config.yaml
n_layer: 19
d_model: 128
n_head: 4
n_kv_head: 4
head_dim: 32
d_mlp: 512
vocab_size: 1024
activation: "quick_gelu"
norm: "layernorm"
norm_place: "pre"
norm_eps: 1e-05
positions: "learned"
qk_norm: false
attn_scale: 0.177
bias: "all"
tie_embeddings: true
parallel_block: true
init: "normal"
init_std_qkv: 0.0562
init_std_o: 0.0697
init_std_up: 0.0804
init_std_down: 0.0804
optimizer: "soap_variant"
lr: 0.00671
weight_decay: 0.0
lr_head: 0.00719
grad_clip: 1.0
warmup_steps: 200
schedule: "wsd"
decay_fraction: 1.0
decay_shape: "linear"
final_lr_fraction: 0.0
batch_tokens: [32768, 65536, 131072]
seq_len: 1024
doc_mask: true
train_tokens: 283700000
steps: 4575
dataset: "wikipedia_en"
Each number is 128 + 32 x the weight over the matrix's rms, rounded and kept within 0 to 255. Layers, rows and columns count from 0. Numbers have three digits each.

# layer 13 MLP up, 512x128, rms 0.0807, rows 464-485, columns 64-127
154149100202099151146114102114205177170101139175115061183128150125143161113147109097133164094123132137092189170164115147102143146126085165070174125152168112113093150165131153147118117164163173
131143091116096119167115110102108112187151092128131147134090120164048133128148084105173168068121123144177100140065153180105101156183191093116129125108109154142108100114128198140112091134108118
103176091164122201136156167139119138157106112114086118151174197158135161192169118099131122098139120169121119163107114128152159124139173070108177077133164137154176142126125151145130100126113169
086084114079110158116186107193136170142132125102130102102141093136111101135102128153060162138161151134152133127151121169155081103147131173148145068111148131130128210087137146153174159101080152
109187141148128129134120125119095113110163106181115121122185191107163145137151149143144145115116135086134162097145180176149143070110168110150106153129112151116082112163087129146110143151182133
123201091127093176133126138144118152153116116156170102121128092120106149144096111073179183154157126164065061135120082170150155096135189145165091090121143159192103128089169127149151134178121108
145183176078141086162103111157071144073143183119144146127128163188089100161160122127081129186083115126180161062109135104116132126129109108105091132156057155101168125138094154086162066124157113
158161158094152114136122138145101128109088126153143100128082060126107149148113146164186118117104157168121135101097169134099080088136110153147158222176113145166148122124126165123143150130134155
231171089194181122175112117109125138099211161191150128122193147132149141081090172157134173142147158125128177113169082158161135135121082114095135150112129128074134134108172153148160145154165137
119117148103123100147120189157089120128159133126146148200157166093158145175144105134162119138092113139100104083094156145114139147106109113149153204111139115138163103112082165118156117101071150
201117117120140141082200102152173156166187140164131108150182149213113136125099171143156147094097143099141193130137160110110175138140138189119170116126102156127137144103138129150079145167128157
191101106173130029162155085092153061161166144182066126176139104154107166150114189143146105114152137157161068099120152249192151129114087138114162089129099099183145158156124176134112098065116134
074151191183105134105129137155101165100154121109128199148138128118104095147161192144139116218102110086103128121076167150153082062162090117118091174153152169164113114102115081109138137121162181
115217053110129123123113133141106062154139131103109111165076135122160157135173180123090148071104121179148103178124168139113134047142155127138125130094165156122127130112118143125144107137127146
144104156153161106134155149161138098128092116120086144104192105174104097137127142148121119121104124095091139060079116125160164105126085118145095081189092131162080117132146123098110118090104119
153141115158036121141161128149113188128161126141164149151133156135117152165144117131128131123118157147100147115129158116179101010105146146167137153124089082131142196165140189177112081194148169
132139162110125101114121224144107119135091154100189087134119100116102064131112152193094123149147152109143105119116179058138078124120164136164115144179129179132135173092148165143131131146132106
201160075115131160183105134127121106098113140177149119125140148144144108136172127135122150097148151121104124106096153129129101134094108136125137165178154149108091099114134052144140158091090102
123179131176152128171161100146165139169083148164153159153121103142125142144142148122145089134177145154111127106141174145151142129165116167161200149151155117131157080126105136129191157132102181
184115080130164159171139121161051146138180162149103107151208138153136190089151094122136141115124138153067141097127122101197140128139103126148204184095148122147156156089159161133131084131151138
106093093149084150098071159091070141189087163132180070148107153089073139060118094164113133114077114195127136112117117141149054105121136090159106126111110105135131146094120105132146123129133152
145150133094130149158099114196127122107139127116139141147210115135193079141127162168156191127205165163072178140110161141177137170189133101137142146170177108172102120161122161135075128178112131
# layer 13 MLP down (transposed), 512x128, rms 0.0806, rows 464-484, columns 64-127
104165128138112116058125154135132112084161043119117132077124147139141138065075111164102166116121168143104103162136064150112142171169086140123102098138122111073141164121163134096106130104157092
055126132150088129101168133168127161140089157133130137153160074119148162094094122123155184156158141137112081084122110065100083119162126107153094123133112144106102166129094178087164123092102152
156144124091158122103149124074140136094139144151110085169116137125149128127166149085144176134090135105171134095105170109146130105135107167152132141159146132103111111117150139120168110116176114
200156150127178137202118052086091155114125086111118152147108136056173177164139180190097228111140140147103155136105101159124138204070170105131172139127151127093159142131116157132131150132149107
075150156181091123154139105175124095129085143128143122149136087123137092176189123100143137122122143117154102148111125162160108130137165088097068146156170085160163129121137130110166164087148145
117136204111136096139155139135102123160065126116170127101138126164152140157085204104121090090158096121105125156139109111110122159119109138158143134111141110104074136172079131176098087129107133
108175185181076147102110127129141039167118115173122057160129156103130123087181120165194095116207112078105207144101153074066152081073131116111122091133164159112074135136114089107074150148105156
116098190087155132139127124152147113110143136136090109096178126100117116089161160100162118111134139115144195079172126158088167066113183087144065099115159108166111100094164161076132131158066112
144148150083187103096170172172136087103110143150148161170132131151169096113122141104142089145078126135145149178162121146118127166124135174196157169172129104187098126125116184141124174152172202
137153078139161097144150120107113128142162084110151124066174123134115119098169188134168106100103201147169153197122107189194127166130196110152159109190127129162113115167130050095126134142121140
096106088082120125162131150158098114134147158115150169095117171079170132058144108130065137143140064117102179090140125134123138157156202123130131082130104160137066164148155088123152070099158155
145075108143083115145134095112137190139113177104142151074098188113109110067121095118109108134151087130132138134119144202121147100149128152093128126134165175159154102095044114118121085075128156
141129083087187079200135087136136109122073132117133131143198118088120127099104145124137136182086159133083158102178174123088143136123123137152170130114147075110165099114145118132094123151139093
176143126169117113132142182090197076092097182126107176115130074104163152108129126128194117138152074143152154159113127084123071183102148083151109138186167128119235102054125124080145196135135145
189140183133112093162118131094147135126085132134062089142102165151142113092141104120095100118146134095112127189143117155164126104164189099127135150129181079105130088094155128102117115158159104
157205058164109138080183122113117060108118116112135163146028078140056131190113045064142137114064118140116160163156102116120170174154099138142192164180191099117137073149108116119106089116111040
106116119138162128121142106107124139102103118120118183141183155091185090145119123116120149114140132131115098129184184134144130140138099185057160161136124130142156173133149088154090108087143139
107095145121114037141124148136138170127087184108101120111126105110135101154081092153123123136103139166145148174133139151134145093116079136144134129074121130164117175101103144123139142137112097
137107143115085150141101145108103098123120097144111148132183174126156082189120127128073161218111173180192141090086136153028116092108165113146111110161147080131160145090131201106154100075143105
141167125196155128143109134154170112128159076153123143165162180132110111110120133151156150141097105103198089090110123206106178051138148112100136140223102101136166113136164084106077085158141098
133114156121183128118170104126160153133137147145181159085189089192185095142164109128102194132085106117138156121075111145141162181214143163161104138166091149149115129102129130122110125122157008